{
  "n_layer": 11,
  "d_model": 384,
  "n_head": 2,
  "vocab_size": 2474,
  "positions": "rope",
  "rope_fraction": 0.5,
  "qk_norm": false,
  "tie_embeddings": false,
  "init_std_up": 0.0362,
  "lr_mult_down": 3.0,
  "grad_clip": 0.5,
  "schedule": "wsd",
  "decay_shape": "pow",
  "seq_len": 256,
  "steps": 5280
}
Each number is 500 + 40 x the weight over its row's rms, rounded and kept within 0 to 999. Layers, rows and columns count from 0. Numbers have three digits each. The size before them is the row's rms in percent of the matrix's.

# up: layer 7 MLP up, 1344x384, rms 0.069, rows 361-429, columns 0-95
# down: layer 7 MLP down (transposed), 1344x384, rms 0.0553, rows 361-429, columns 0-95
up361 104:501479515542455523552577465484517502473508518496492476498525461485579504458464482463533446518486491533519440514559494533538495515522480536492523462511559487519450538479518526512555536539537523511497494504520498536503460525460537512558538509495481491482466527534484507570464502532544520429
down361 097:567449545552526417463537504468492498550412532558579522524551490524515448503509485480486472523567501547509456526518510536473478470441490546496523513442527463454525499505440527540535533534544586460521510455505480472451546512466457538616506449566569478557478550556460469555503456490533501554
up362 107:561443524590482413475492558392476433458485522465480526465548503473476469518564474483542521512520555435478458525510546508540491471585528471540560481491571501505563522557475524444455503634545503482508435470550508482469553496459517465539500452441502512458487534562530510484508582486514475509
down362 099:480490546511514512509527471520447549493506534626507515438572512485561461498489538506540467547409517478532451473559461479477520507445451540512496449533466453466514494483572470522476551539509434462594466557530532467427553464510451525438549491525549447524565528461552478453480529431502503487
up363 099:481451540523492492471556502490452466456439495496484470479468544460495528442512488535512571506517540491567499532513482481487448486562581485528511560467524505486590554501525476530510611476534507518518448379481538443508413485488441492454469447462533501480476492493592434443514519486488542559
down363 102:551454519506466551460509474495528507474493465567467457473450493555521549514534501513424530541510493550488505547453461505535559454587507503513464512480495499535520495453503470510570519439472460473520590517464491445500446447607566422423509461464463513513502479521457513459592482463555527467
up364 095:563453488515519488527547501582485476463437526607560525525463525520514520509480505470401534410494584484471497440554564527522451501553505438474580552560490436503538515468486469459493496487438467400434433469452445500477451472479523487537467500455490500428459562525474544547538476513470507467
down364 097:505561501457483535571467506483531478600477547505493519490520511495556478514516530467527505452445457523500528553547439550486499584512542501505536485535512478511472512444520486427589445492520471556535452474499533468478487524546397429489391505515572512632552525493504474589538434466472486468
up365 099:409499440555561492570493514484494495570585477526451561475506493491434551511515461503558431471548581529546461516558496533463395520478444535475593525532468526507472483469496469459504522521486519490514520547514577449473465546570459512553524462508506521526510472525491477438467529554551478499
down365 093:490447571459518488557508495531551536481471578556448530556470533514537488501576476475573443504517575562469477492511500546442513490514538495486483457507447528535461501466455406526531514491500480445435492521546458401452470571508568486498421529472431497516517466521536557473433520538504485504
up366 109:446450500477463534545488557540498522547486515449479516461453441553499469480488540473533506445534507476431551516522544485570485451589515423491493515474495558527462594619507505530443517548448528498509448485436555535502439481513496537554438484571517527479557481494500509465551460474544445607
down366 101:528464535453417467434508478422455483505448465611471489576531558501475458522465543533469518489451512559438487518498484438505495478494531547470496557490460540540570497526538501525482482494482483545456484597484419529504470481487548455485499490449518522507524479502470475478514531544545503440
up367 104:518510523518559440457540575491426431485530422492566469434467571530476558497485531505455509484533510430497515480509523477517503484503558576540495420544487549460447520481516447504565522474445571535423439485499516495493498477519510474488544529522540417478544471441444464516525496468509551503
down367 105:485541514598444565518502430506522530490481444544413513587586518521507457550505463509554519455501492473553501511496515507522456524518444458502521476482477554557465532474542539529564540550472471544459496522507518482531541574468491560576485419570499500483445463511464521487399448531534464485
up368 095:506466481469504494577555511441453472513428499623438564474477526472589509554486489507527438545618487502494502485462536585489503517494440491543463496504492471465470542459581465506492511509479516446445543515517528527510540512539482506531477484477499566509471578565447459530528527466443458580
down368 097:465533528515448493499499428466518495512504503502505531454496495389592497438429464462535524502563538426558541546525445488461493524484500449456504465543479484447558504424444497558550457446526447569511445485458501564507551533568491511487534484454575587402416553491441517546514472476493464418
up369 107:505473516516501419447500513502610504456468530508509536546550516514518516538487494544504454487468484463526487517515520509456510529526530546524516505552454491497502516453419490498537509508534442524492533491483472513502506496491489566556517542472444513512477457498521577525602518548495414556
down369 093:571498508587494420502552563480590522486493510498524473529489538505445546494482494601497476529562545520459480523447502489452455540520533496480461499526481461431436540536508508442485538476536514543558573455502442551565470493499535537507547475500545499511482620614523495442456473412540498414
up370 108:486458478508532506486464487523562464523504494551545509503502480426511471562513541453563453436486592524536541498433502477498469555548556481495461543452471522504440444486524498541493514450547503451526507472557491611457516500474493555506560463520463392496565548542522519450453540486475470427
down370 096:474491510446465509472436541539445529540534590451575498556464472478433541481505417507495500484516427526514549482592555483450472453465560451500484508427473486532432504499515487524432523505430574546538500492533516421508479492502497430409460423512495433509521480495501535506506511485525555444
up371 099:476545420468473526476582452513461451482514449499589555546471475508496453581516618594522438425484489489525521514567496412440533435538464477559578512441454606506505397519521539477506497486554533531507464460426545457515506485507561467529489510485422581508447502554495482456475488527548473481
down371 102:486508470519462469462518513619498519491552466550497434524551431460568487521478534495446542501520536486587461509499515404458457450441506484458501446515510502445502537528523458471484579444527481538495494498514494441484440573519492474512488426520554543524581516571521480605503468439537514526
up372 098:509482474499534511452426556568476495445574522443489539559495447513447526548467556507450538516519499482453540506422525476475503481541474503547453553503499546488488593455499484444539515435549416440483546585533426484517521466478485536475512553511537447502559516462447492460500524457459492551
down372 102:413479574557528509494520512477408476490516512538495559484529514555479487561510533464518416493567544483477509457562483506498499410509484513503424505468423567542486538460529462545487551515473554416443551552408545521522469505487551544520467498456540490500436505445454496506480512507502486552
up373 105:453507434496503483480448531509478457469489407478445515522569491437444563478509585539446543483532442482524546468518456433494459464452453521497517492518544499466508570483474519542453492438549427590528472537523457434517521494486464556528525475508586519500488578436442484509419506477561547491
down373 097:538485500557506471496541519526446533506510503481467584459568498474471438567445530547487501455503496498457480445450497510416535582519473468498603504538504489471523495533540528543509564578551495502525505479559507502477478556492403492509572591470503500510419501448588553491512535569469497503
up374 091:565533573518442519504486521508493479519446494461476415457509493488500523488486534517413461565458466402486499501514542484460485542531530447414536500540518549510396501580490552509526474551489523412501529522508437500491513435563439490498577514522421421491502455522514469493518510454525528445
down374 099:497468582445503416495494461508487552509452468537528535578459517629493514499515517508503476509461533548485466583568459521471457485523512499463500542484468496552527469479440520431545560529516509535527513449555508515488489534465497549478502488450468525550488522516472476450459497482515461481
up375 103:483454477492557445465495508482454529576488500558526525436513526453487555467482512565462527538524501450510530523454467449471535515471467472477461483478471521466478451495437536495536518468474556548480471544535545571550414459441477464517438443559556504534537518472491434510439505496504556487
down375 096:462492546544541512493478506485540521517560516538444473494512526543456563479495451466479423490479463506479502541533482494453551550557435493540502565473511441544477512505527465431477544442443503528531478455503488571457509566517477507509462455497477526575484475510562469521519438450529480499
up376 097:572501529484505479500540513579448520505547560504465455462559550512527481572484475494473472569596462472552504505462548490501467523530516434549491463526508554472480479535490570480416495579502517573512515559556490500497460513440547501473482545458518522485495523521519479513545523536572472500
down376 102:439478488570500495510472444543464550540465544482532478549542556513478458503517496436509436498609556474519537460508549487508507545497526527510453502496589524525445502505557500486528473442509590438497410579466560477511430561482505543499544411536485574527469535525492476515432579478510520479
up377 101:550445523445466506474510493431469489473499525542435465445510491487516604551453511533422478543512548540547580495496499403430529556464535465517498473617546461485565464513544557512549497509553544554479420492487473528512499472439509522512468451472440439532490475493462498506480493487464574477
down377 098:410558538533572486552456480589494511406473463496474547521468477489537501466538479481546468546492456490522467471435466492474480558497493416536456518521495492491483513489476521503549559496599522378507535557517490508488487460478524525444432512530559476521531523457539495482502505474540511521
up378 094:469448508540544509525484526445488438487471483511482528470477471503438432489505476490510463507514513484496555453459473518451476546497463515467506492452469545419527506408466497539511444494504470466488533469545544504455486498475460534444521494460568534590479506487544512465514616547552523559
down378 103:537472507466510528500541469420495476479443437529504536523494496523552516424517499491569471552509483500520502504470475484514554595534514446521505518540478481458533545517532557406564489510487502531541490531464561506486446579477454536501505482403521510548502493592533496544536480484425458510
up379 112:515598492556555551449403523557594516444474473467448486482474454500443521435527463460461497527509566514512481555494571493436505444468449519565542503510502527504451529524545487465512485527501534443463481454538441451503482576550482511459480526522552528531453565571458525581505538495521545484
down379 088:479493472508490494547407488494463536533471511469489480512456509514458508466455503560507445501546569505459484463528544459466530454469547532529483522480421551454446447504534511565493469540521471544518559532437502557488590569501461471529450518508585521496414516534465565535558540485517504501
up380 106:480516514462490480512533526472504554531493458428472479496462545519517551465465527423484489460538541429472461453580503521486483455483489575491521510421515524500425497532519441522488568467528540463510461443493508551468529481469531468519481489392490531508561461516454430492509567493510475516
down380 098:537486510461507468542572532491533547471526465470414543532501485503480481592479459500474471512488539532489487486532507555557505515631558461421534511471447440415498527517474480470613476520561433467584410613515562489522510501476502448484489565506506499479485502428512452462481549518464492506
up381 106:495491481513477502464491531507411543473495559541446521480513496450469508451460524528438448538539472510550545526440563466502505471469405520535498544494565486482569519404492470547515451528554526501427546498513503514498518500501444435474461455511483556435507441470540516520410469517528502503
down381 098:510535487446397517582529461542473465494497551510549488487496416517534431536486497461466556482528490444490574396431496410545486506514539432513511481563521540495504519516485502468471461482520484481595531477459497488472522475579497517413461529518460555478546513556533590403502480502499522499
up382 099:558488455532494486496519516483567564490450568470475520455530527452422476529531470530503546502480525458520499528433455517519494441509501455518537514464473556485515492459463581459508574487567466522463502516500530513502505452499531527566582551455490475467486478522404481429455578451480440479
down382 111:445478446467435510508505503464547496498504578456471489412491526512411520486574526507509464505503493491475477569516428563546520450522426485517523464488503528578502564477530537542483539486531462524478585457527514484447463446536530486525493412527567494466552540549577503510447486531458500458
up383 097:517469494502550477527531488465558476493487532457517448583523490515531532574491424509470464545524397477556447491505502508458521537485449486473543468417506460472463445551544450443525544532457485488567441488507546544496523469504562452493444498532502491513533391530462463517510496619484481605
down383 103:458517528514520550477494529497468446526512523545547526495522512499534524449539443530519554520499491519471476541534581537547473507527473520526533496485528517547499499523444534509490513521513528522430474512483520475489534548466505552508544512515538483540608546525516470453459472450431459475
up384 103:515527444490494476518537494439512437510436539503487496485537541475460463456558536525539528476537505430572520501545534533549475455479569522496501431555519495524408487509463470514436437528422480513478481538523488500498471520497532552483561549396543447571577520503454429552509474518604460452
down384 094:525452550545397507537505494521489500576531522428552459504499458466491473425505489491535485525545501543472457466499565510552422480473460451585488493514446452420520564458457489570493493516498537511419512467489575533491481422494525485404483449548534519465473515553493511578493505487592494479
up385 100:518543523422464519520483541510465529497525506506486533454486498472605451635510535498535492471562543519513467506513527539530539467472578523529544510435449519479465504455519543516498530546523482540515453461589439562500532497521597430538508492453550495522545502540443506401491545532563491445
down385 092:541467513453522529474500467511455536533505427455541492473530482482533476428535523515581444483488516455616466522549549521531584461480471413522478509451484530585465575439530520458542508506485512453461565458514492476479550477457471454546530531497462453515478482486519495594526471423470482444
up386 092:459495483479529467543501458419530544567538510447547502425416493474512600531481558478520519457514483503390491538554457525484456564476566477518499523509514524561490558510508510551545490524479520497517539461523489453511491515469577474557447508537558511534429512416546481447440443518577463385
down386 104:493488488485520486463550571497562555569533515515463461559533503541582535536475491583482522542565537605457475475519521525521552505519506528543511419464534451489473484468551528492463540502601439419454449493511493448575566481482456472531510505537503405569498489559493485518501469568458533545
up387 104:529470521495548500492523579431501511523521516533476485427482569502584486527504494557498508504457426528563547535512513465502457429515471543510536454518505492435518513465487486475500454538574536461466422437483487545463560564426502481450445497550513490469456554589563459482469520495519479535
down387 092:493567522492515514531535506493474598503456512515489451465473487541488552495523476461520453465448524474506464477399549453443537520452507541480537520462483534498472540488520539475563532460503464494478468477493511526449482612511489522398464558567521559499445455464492501447487507518455519528
up388 105:517507491492486472398597515498466578448484511542547460456480458547463472458548484492524510475481545535535449506543495462533484498577618530486496512514510491483509546496513573478446451471560551521582487554510491486465471535531587520492501519521470508505480527485486447450506584403511528480
down388 098:443579492458534529469503456521471497490441501491488491450481468603469433467457518470550443548458535450446507465503536474551399498451545455489540456512512498534501491513526524495548402490492483439519454520574421522468447478496465551461583560511480537535462511505526514479497489421536483485
up389 098:535477476521518428590491544493461512463471480487532487503522529436509488425501523481533512484502520524451465495468475518471448514594521589546543464497566512474419469509472464470469450532498498541552483543420472465489489474570566529618421517493586524541617531526417504442470495502515471517
down389 103:513471489515533524541510533443549519537439527573509538476490501512570473510376520538516509564467465515483496468500416582460571514487509405464450480521537426449522500509480477492388599542472505524457522448501533504527495502516462488573496453454525490567459517506534507483517467555479556495
up390 092:557481499538508437571498529469480521474521506555534455416568499469469493555523596504391506544476514557475446508508505490489442511586529490460503461563473493445518453470512519475488480584492476517524567497457451514519548489456454523429538502536528478461451530540525528502486509489524508511
down390 098:472474533450534495472516532493494530581465472467454489474522424525427509568533504459550480533546502475449506481461503482545472481594433509445456533514491538391476477501526536530538519473527425431532472427542506422501480561483533441546418496542458475492475496473596496454482445440569493484
up391 090:449471537494395512475537554524574458474452531484445472441552510461468474493468524477490500515442495469495543533491457480453490496477447498510509558455481501513516471418410465540484469497492529511449502512574503505509505503510558513566487570475433454480445547512482522467524532561520519538
down391 106:492529514492502425518489509482462566466473458463465489439477510439550529512486462502489507500474479454506527654489495447500473493502526460533584419471551610389543504486589464424517461495525501411546448521519551527485496492511488533524496475516498481478534489523512499568480543520488531457
up392 097:491448509575550497493495511505457507511542499500495434546443526514469528435534514537445549507512560439463524451432539498537509536508494547504593545470483547539513497376535478544515486539511449536471476429472549483466475496493549467537478518439536533536493451478455428542546572506489463564
down392 101:477461455500491507471440542499473484425521426547462538559504500547502466480448500488464522499569535549463560431431401462498445534489481374449421427478563504505469494488437485457466545445545543481478489544443422554524470519559533493493539479491487439548497509482537516486553507461507485495
up393 096:551469536518476519556593498485484521472492462469600508461451469513594498519471474493518512547436466520495506495487461510507494513446470465498471450532511449546493531506507443458550449465537405471537494492549529474470478489528387548534558450465564415496469468486528540482496541445495518458
down393 096:510516522490492474481473456507546524508500479551499478506529503472550454483493527448557506507587530461527578468582468449484434532487586591482501529521452522505517501545504490533509497490543447573463488479528519424526452473482557533467570593431526466443455495558544489528503497466529510482
up394 100:472487424521522482521540442486495473509490506452512520477438530553534573404532463498560465458558487417509506554409511462488551533455568525441448512510474500521517426541434533569553509469515509527473529558534537484454491470454525478555529502553473458458581491501487456482452399492504447519
down394 096:500497493479519511539497528463490484481489438507530505516456495518474487555459508517548514534454512545502518638520496536530462534483502493520527457468443507428494465517507524360477557519534484496467589482421422474487406466473540538541483491502601586494509527444494513509506566486494543477
up395 106:413536400516486435506603454469512495458442466523452493520455496466520432473493468496452418496503453520548455501517568524511544458542523507535420547450523522461465509518444504491560514509485494507529561488505466551461519493528404523505461473483540471553530466537490480435519516429559523528
down395 102:555523518503606527512474502453476496428449448507473573477524484475488467507557469474553441496499500495468556479528491499520515563448534477526513497515450506545512457439488453514487445467561505508463522482427479474515461497579554531538383566494559527538508471419503497543537496441465536560
up396 101:496536493518539505515539488469523456502513505419492508433426495537552469510521507445505525510518519500513486546507584495510508467456511522558504448522496558556482534437547472481505506492499491519470437398503502587565440435477494448515433483543499564587536568509527454567473506508503458465
down396 097:430489476443508496518532534489482508472482501493485554551529565460442540491420436509472453503459476478459465583541517466510483524467502446522482483572542505526546436459566507434467522536509517529492519504451566497487459551479509465549555457489523472497591464486532483517470507540516468541
up397 105:517504516497469546492460595488555504531451537582511517450480552443454464507555446507502556528437528483478555512501437471494577501557523489460478422546497384484462507539513452488496454526455526519467492472589553458510485473507501560587470425450551520484439504481495480519468480426478458466
down397 096:537509498541507554502584497538510482479540491535499472518491530493461569511530514531459578462518530555478539569502439502450574548535531592484522573494547524467488522510536442487449580511503441493487536569588445483479564452468574499509443537487497559556513587494455498537551576543507559558
up398 099:430449497429471457473552512514525446482533471453530511493579579524521535532529494494488446543533473550488457493501514579488493574531482481497562460493546495531466463482516517570492582530526546542446520532463450527477567434544516512451575492509514459453530474452436471517537500505507517478
down398 106:444482448496506526474508515508511494540523426528508456393498500552434429526458543511463502468484571529512478452498482476496496507497536478488432484426438535498450511513495433444475464490541454512491501548482473462517474506458478521533539481541536514503440495522453598514516596538532449457
up399 100:515574523529434505480491533547476440515545539434424537523470512493469485540474523573548510515516503490477497507477477479546416474521504429430535511434487519523429463435477490456455525562529467574553467522606477463527496532547474567411483498475521520486498493501507455545555513506587554470
down399 101:512512500534455498533508506474545424582590482515403467558487543490457511510517474435518513389525456462444502541507441527506493467508518502508450454485406510451464551467473575475521524419423513543584506490433499499507517529504506497512559534503465442494446534384440508471536482452414530525
up400 093:568529529558540489464473563497571450474410459539485509486537510439505513492472531470488511461450502461597529478519538506486499463514559516479513552580457507577524480577423528485497397564458396462395464502470544501477459530562447487497482473463481457443508466519473526468460490485525585547
down400 092:477468496527458501537511505532505433544485458475466572493515542454524419480503496544458534543493527498512446508503535490519500518443510508470502516533473514501492480466539526473477443496463505466508497506447497510498535489506526510455520492499441440456521554594442487529530552483506467523
up401 101:457568464464507560505570495557444482473520583492446541451495510562545556506544537497512544514440465488517493497531522446436423473515494518571436492484489480525579463496563528519455540537421517449493511468538526544462501488466454532502533449505460454532483541509485495560505472455434494542
down401 102:498456510497549509545519451525579482408472545515472496475476455536506487490489437518513513505481497471394520531547490557483431539437483531484451507513547474501532565537449532483525477498431494622521468494506503423539441487539473485468496500486548484525530536500398424592515563474533473584
up402 099:505482542466525511589456489536510528491499594507500476525465503511430480472477497487493464495612466468512503528543500442555441596529539476488461460532537432510503529584446476518461511512568551442502536440521522485520522518537475497496524525585518504468413512528462557508495532552371537509
down402 102:493444584523581424530516501478498510498470580490482422445443556499463528507484517515486497467467523503493579501523554510450439509456477538497531528520437485491500441466522523477510542519453485445508467450497502493524485492516573516492434612524470510482465526463521481470475432508492503437
up403 104:488444483516451464548480477519516535449537441423523505545607543484494450533500499474519394489582515473536514479483511520488485525532482500599443545523506509456493451570552490579533481578500487532525534548473502480493491521552496570531550494538480556488447495549489551476505447505507513475
down403 107:527492551502477484526432565556421578458520447537536528557484501528491531496475509464506459471436561540470565441470536548481523504539492507473431448505579485454536485493520466418490510436488474477526479444515520529505502489502490524519490456489545507540500464471448469486458516453456595498
up404 095:575524460511441597513533514544555521550517472485472525446530465434460534521462464550493496586547522506454483406487505490490513539556554547512527488528528491522493510496494476550496514506556455415478530529556498339466589537503442569439511532545472462467545447442503427456534517476485526539
down404 100:481483470547499501506470490468506454465443509494446520498459441483397507520473580492498514521515476496477496525414476503525489558571563416495509486485505569472472488548514521446470487413491594517493465485462561457482429485465506477483532493522495539485546515542477483479567567496498447477
up405 093:517496557447487503520449481511546498489447489549441489487459506533520444508402466546516513481531478548515464552551505551483454426539440488452544552521536582440485562552520516467486541578572485454481543484516488513515502562517486451503474444477523544561466591454520523508462528529488500450
down405 105:581418526495512527593484527463529530588511582529480467521493509467519533479424457538467504486501513539427519491469464548611536488460498552512506410482516526506562559545446466573461458474505482498507463580512527526539542454510540485478501487495474399408552481535511509399514483536495525541
up406 097:492472460476468479470384511451477486445506568536525499512414580478539496501472514553577456572438456537485539447528529519518474531470452562499542556576458485502431544488477480534526522502493534475472525478495556571495466470403460433523478525598438550524500554513463503446565425466582545517
down406 091:509462485455481484492498516499464515520559494502450519526504561570489532516423465536512533472493539513537487467453500512533503556469505543432485516570455469578514477520495449453583508481431499504485517496441536498453417493538567512471403508490526562484527428527417498478536535542500475458
up407 099:469426475548543441475475470536513502489512500471457520504543522531478553525552532478484517494501569451454464543495469625473497597490505513480473527491523375453541508557467470455530557488408503503489506465523466605540455583448450535500532602455478460462519491485545472488478434489540418479
down407 101:499526524436443511566541520565555557481524480490534471522524520487511466470487520521473463506500473520479492504501518480505520485486503463454483510415474412477513468513506456524520534481477566518509476504514526506498420562437490469475541538555525491477484512421480479498481465490500433489
up408 097:511502508506558548509440495482579492601555527487486448497482532464522452435458520526477447485484551519621502484519488502464508501480490478522558442404522475482480481520549494482558507465525470421435479444547470470480473496532550551556515493467454476513510412494478558483521563527492464471
down408 106:473488570483539462538446449465563463510474476502443407449484471480493487532600548457511495554491564414467544459467469450514474447516429472583449427444517475503530486450526507492449486522587461472550532493440497462458499557459453536460506438542494537543449456483484514474463517492443512486
up409 099:522528501552491436512487437543512446474546472464571485488430525494573509486511466508469501481508405532486503505458447542491406546556521496487421461533506491444453491458589546465536507501462498512468574499573550556530534541540515564478441464505503551466526471536493517402584544483568535477
down409 104:454487533553480470520519430561494475516583429547453550481487531554472498520435575456522545493500427507524545567469525467521499428526501457407495552452517511513558497521506553557506510453554482533506458460585531481471458486551408513467521528546471512481470474470493467476439541511492617498
up410 100:480425440501557465501516521538538504487470515451528466477563431502585438540517554470479511509497505465486401500484471508446535519587504485544557448481452547539498520456534474528442504460483581485478476526534556545421507491537472464509521520471516501570552487468453558489581545460475570547
down410 094:562514502526516537525527562443455505510551427498556534451464544505516492466489465505495448524529490480477521487562527485556485524507492535483420502501499511458488478482527505509469539482551473483485507405550478574476499471534470546488584511469517518410512539599460570508513513555421486506
up411 102:527492528488466490546491524585465451429493560586478540503548490474440528453441494493514540458455569548484519426503446537485514432419524481508492502541483505555415469484486483480460528471442460536488450585505510502524504472477426520442468520581531524524525469497467469551393475510501552476
down411 099:531470514437525526467450497533453497469496520531537474561485464491526537492501571525528461524542422569511552527516470433501535602530566472552512540483420444546460467477562469465489543401525522478462452462470467451531613472510518523436468584439418532517513423522488560441453469478451511411
up412 093:459498497477436518471523438563533430438443517523558501472470580554473469503474520553504504450448481470549565436465496525517474509550464493435450485501526564526462495522447474426447534466530526458452494509498492442496528476541423511488546521547488527492513481432501555514491503504581494550
down412 103:522532485511487499439505496511475516538444516522530550538462528434472493504502496470516585460506484539468541501474526525537434464451497537525587520518576519482514536557591518471529469501472499485535460485576478528516530489506526499493445485514543479540503556525542562434536441444470514483
up413 096:494442539503563540521553509497506470479509480526530477471516499518574509580511479454496520511514529540472503550543416519579534446518507516524484478462526517495463541535492433489464471562538495593559435453439467540465452544544528560449508570490498474583498475478584523483442543508554536518
down413 100:558488510503544536533562539478546498519549533501457556553562514469534464541499500519492459470484513499472458492564477515510404497489586468485594520484469438464517563528485578530479516526565498457541482513475553446497554527512426530495448430498490548577417467484450499501462471519523526542
up414 099:527480494505620509468394587518509554481499495488599460511570511476528474493450492527563554468488469481548514450514579408487518478473490493519491456495399519477446537449526496463540456494418547473523508466536546421554499532534467520482534532415479506507473551499465438519454563521462563535
down414 099:487471506517524565574559505497490517500461554460577464500603483523505560541475470500505558546510488476583577472535530488506495524468484578497396488450566501430480476574491419503539471482515531444426537418490544539501484527464458479462483508514403460494490424542486506539487479554555514496
up415 104:479463475448437448515503494482531502536443460567504532509428464509545477491530539518504526445469546569435484498509498559448518476523434499511499485472451495501544582507518497473539453426469453435463598499601573456464541466506419508540491457498511572479490518524501529511477465416499554558
down415 091:466554492482455518483500492495492469562512469484494496491545556502510559518441509504567456550489515449542522514500486516495524483441485484493516498543505406513504464482502524499497488470459550545546425520473483519477534486379469457563497521465489446484489457515456504483532479501389519391
up416 095:436474474462499520545517495501507475497467499426416520508537524449515526480545551493459505514495527550488540528496473493467518417467477439488546490492537446539467486519480472530557481492454525517485487502482565425405553522542579540485459557433504547434468538471529515552533541528579515498
down416 089:442496512500531417453440556580431482530487508494540456447449460458491440596489500535449477535486580440438470522483442509518480550544522535517447491472482447526483501521499529515552513518585541459509484560503499531492604523487495535543492536523513526499507533570520444498486502480494481521
up417 102:481482552559488544456533493428543462497541571551485554495531435528555581567462575486522513469455551485497471524459500543565517443548443505506554434551530525484486516479474555573510547466432528555572460496469488554463503531499504486502513518435570462470496499501481497519452490419510520519
down417 102:475537461489552483523589489497544536594492457491525436492516542577533512499452504501481471494471505516481484493498501493470524520539432553553541498479496451459512543447538488432532506529506526447545476587510426441455545592469553521518483448527507478522507407488470522515545519497437542500
up418 100:521483536456440457508468517413560484496476505548472437461435512500508453484514582478434512530478464460528459468494480507530526468479449441494504543587481504542517477481572526506503477480533538471478518489507486513416545498468527579490522462499511608435508574464452519498481479463627532528
down418 095:494539517562410448532526443521497614490486535515458537474472467510525506559428491569579475497553464514486495500497502537522535498549539509528552544509457517471560455506450539458501449503536465488459498454561500424496501497466532501457509554510567565561503524567468543477483503527594490501
up419 104:509523588535498471509572537454499497404533550531526424432506491526491467523483445470498493555509577495516494548587511519526429498540555497524509517528501527429523503442538497533487477520525468479503434574536532502554490460507491435497448436542509463481450569478553584454541480477480548536
down419 104:501481488542546445444498519441420488540507548463484515486511607562475461466528504490497483456481506428533523538491536458526420481475502481460601531548517460481502610504509507522562498512454449534447505539501536471482429581443468513492489528486507571527523488531506404555509538516485521466
up420 110:471440521464511475471459517516504532518475529402540481460509513519526533465513521476444415536512463526482505513448541415473499471521499513455554449484547495451495413527453546551592468516505509528512401438502482461533525552506496548466521490481527429488494509551496485519451608463484481511
down420 097:475539436447591509512465489473487584490501510444543480534442525497513491490519478512456430512561525520492531466467481539541466485481480523537525547520464600491494517448440516501524512562460488525489493533487472476573521459520494453554566501505510544533393418516489520471485530505479440447
up421 104:527474417452444501523466491491546427527496513517411495557533406469471495465514537477529510486409531527521442532465522541494431459560533462493511442438528456448591541505556533508520453466465450482476571477479489532453497491452517438501439497455473396472580521572558470487477508467551487475
down421 101:513488495494466449522494501520554434464485626554530517530526475470453489509543551524530544547532565551474516482480516565571470516528405417479551487515508491554519474466487517500553496496517544566560468481481491510525516488525539544458470536535528455520479466576477500469565558491500512560
up422 097:550560428509451494526484479470452428465556463508505442489551499496458526520481528462493514562522459543473496455476409459470529601507515595561529481564484530505411507554514465533532528513508505464473602457522496534540479474543536546471563453528598519434428583523470525442486477518488500552
down422 104:513501463525416479500460527488453491574448540455470561523574526540500471571517523416551524495501503552503526529537572477479489558519583450381469486533490544554442568495484494519532505486558460473475522508537576456579558464488503522426492513543487486482495427507450467521580475543462532575
up423 102:557493465432542512543439554475567488459562473485409495505453538521577462559545473496511502523416504600569506558452524498444492506526514506505426491491442485479441531578492548532504493557464517494503584490439443490460508471549527448502577494444577451540544497528494528496517478540488557530
down423 107:534521501535494477434493482508490595450519557472570495463472443578493499487482408502476461536547537468499519490452557511468519532473481569456483515534500525463548459560555548546425510541488553575475461469419494464517464514502469441465493486482535496493536497570532472514478499540487449537
up424 103:552508554542525459515457552529532530452492548455590547542481476481523572547548496425508521459530448496539475521512492506506488487476515508557515462473560430422495502447563495595393501483500483443481517540509511451518501539537449487542498499435589417455501490520473524505514561494599515544
down424 107:513493405491492479441517511516421469527493509448525491491476493569464470507484591477514526466546566499537475521481476509511438532474572508496526492526551503524555537443500507479484499516354512539528530564542473466464468440539505487525462486469510448534372514499458508484451498431525465496
up425 101:472499498430522473538436498478505521491571516537608524434449424453538491490577487478550456490486474493601546526534534459505528463517484538425452518505535513484519535429431485515514475523488520533426459548512406517509484530449517502588461532507508464512507518535489495442459469431485442594
down425 101:444513510519473444496506526439432503413508521419451440493521394518483506504469521476519530553509411594492561489493546447464560464509502490527525478477476581535513474549558497537549444455457516489494483541529602456514491441434504596431449558518504537492498490486453454468457549572536468540
up426 104:472478513490555519531532481567521434427445506597493465408535495513558523479432482532533507475436530524517581491462449536468499444481513540446521550542510500504574422513510425609530523520526514433477461504467467513493542474425460530509499534452434562527581517493527543412518496496476513460
down426 107:494463493472566481496561480502473516438515490575512508415518520524477458463501500497509473453401505472547503540523552495487484508557524491462498493486540510479489509487453516467542570500554454510506538489431548443460616527460544484418474540489481538487541608507543520544484519413487518531
up427 099:566575504518496426477441526548500431508572527497561464520498476489491488521482546529475505475548525415517504517548540568505473499518556561441530496525565487620493457462498376450465556509509525499488525485444484507519447433522587485499474520597454588539492519472516505495494483502501495542
down427 101:470548549493478513523530550484501493528515503453437493530485412503510505495549494516502461485507447474488542532535471504490445549407479495519420563490523455488639500473530518519523556467491576458498489519465557559512454485487477438573466517484491585457475493474579544574517505472545493530
up428 102:462421559524460462539534477480522536481532406386556533486472500598576557494508521562430466476520507508476543520479506483494501525438562490477531548503525426523507540503493539518477477486547524507479489542497544579453511495450554486509493480531535523472514534472514550511530414481483490517
down428 107:520553502476557475501457503472484484548479570437515512510557447548555484524483471507441523517379435472406490515493479453571511527556523506518507535518439536502525517520451508452501494516506462468428455503426566553494497501509510490544508496528538467533509431573574458513494448476490516492
up429 104:499512480516480494558501437419507488523562459494502569479492557499480458546500427538526468505506439423473502502493564602479537556498513528623492453534494496430567448453503523500579590479515444397501519547487487443490501470533493440576530456499475463565570479485475536449580538489489530537
down429 100:567499479480540541511499486479495497528534373469533489533489552489552454442532547531536512525456513557507491507444499535533503460479503442522491595510474468456481540524498480550479568497537471472520512608471497458478520500523498566547467512489526495591493504460586474471510493505504533510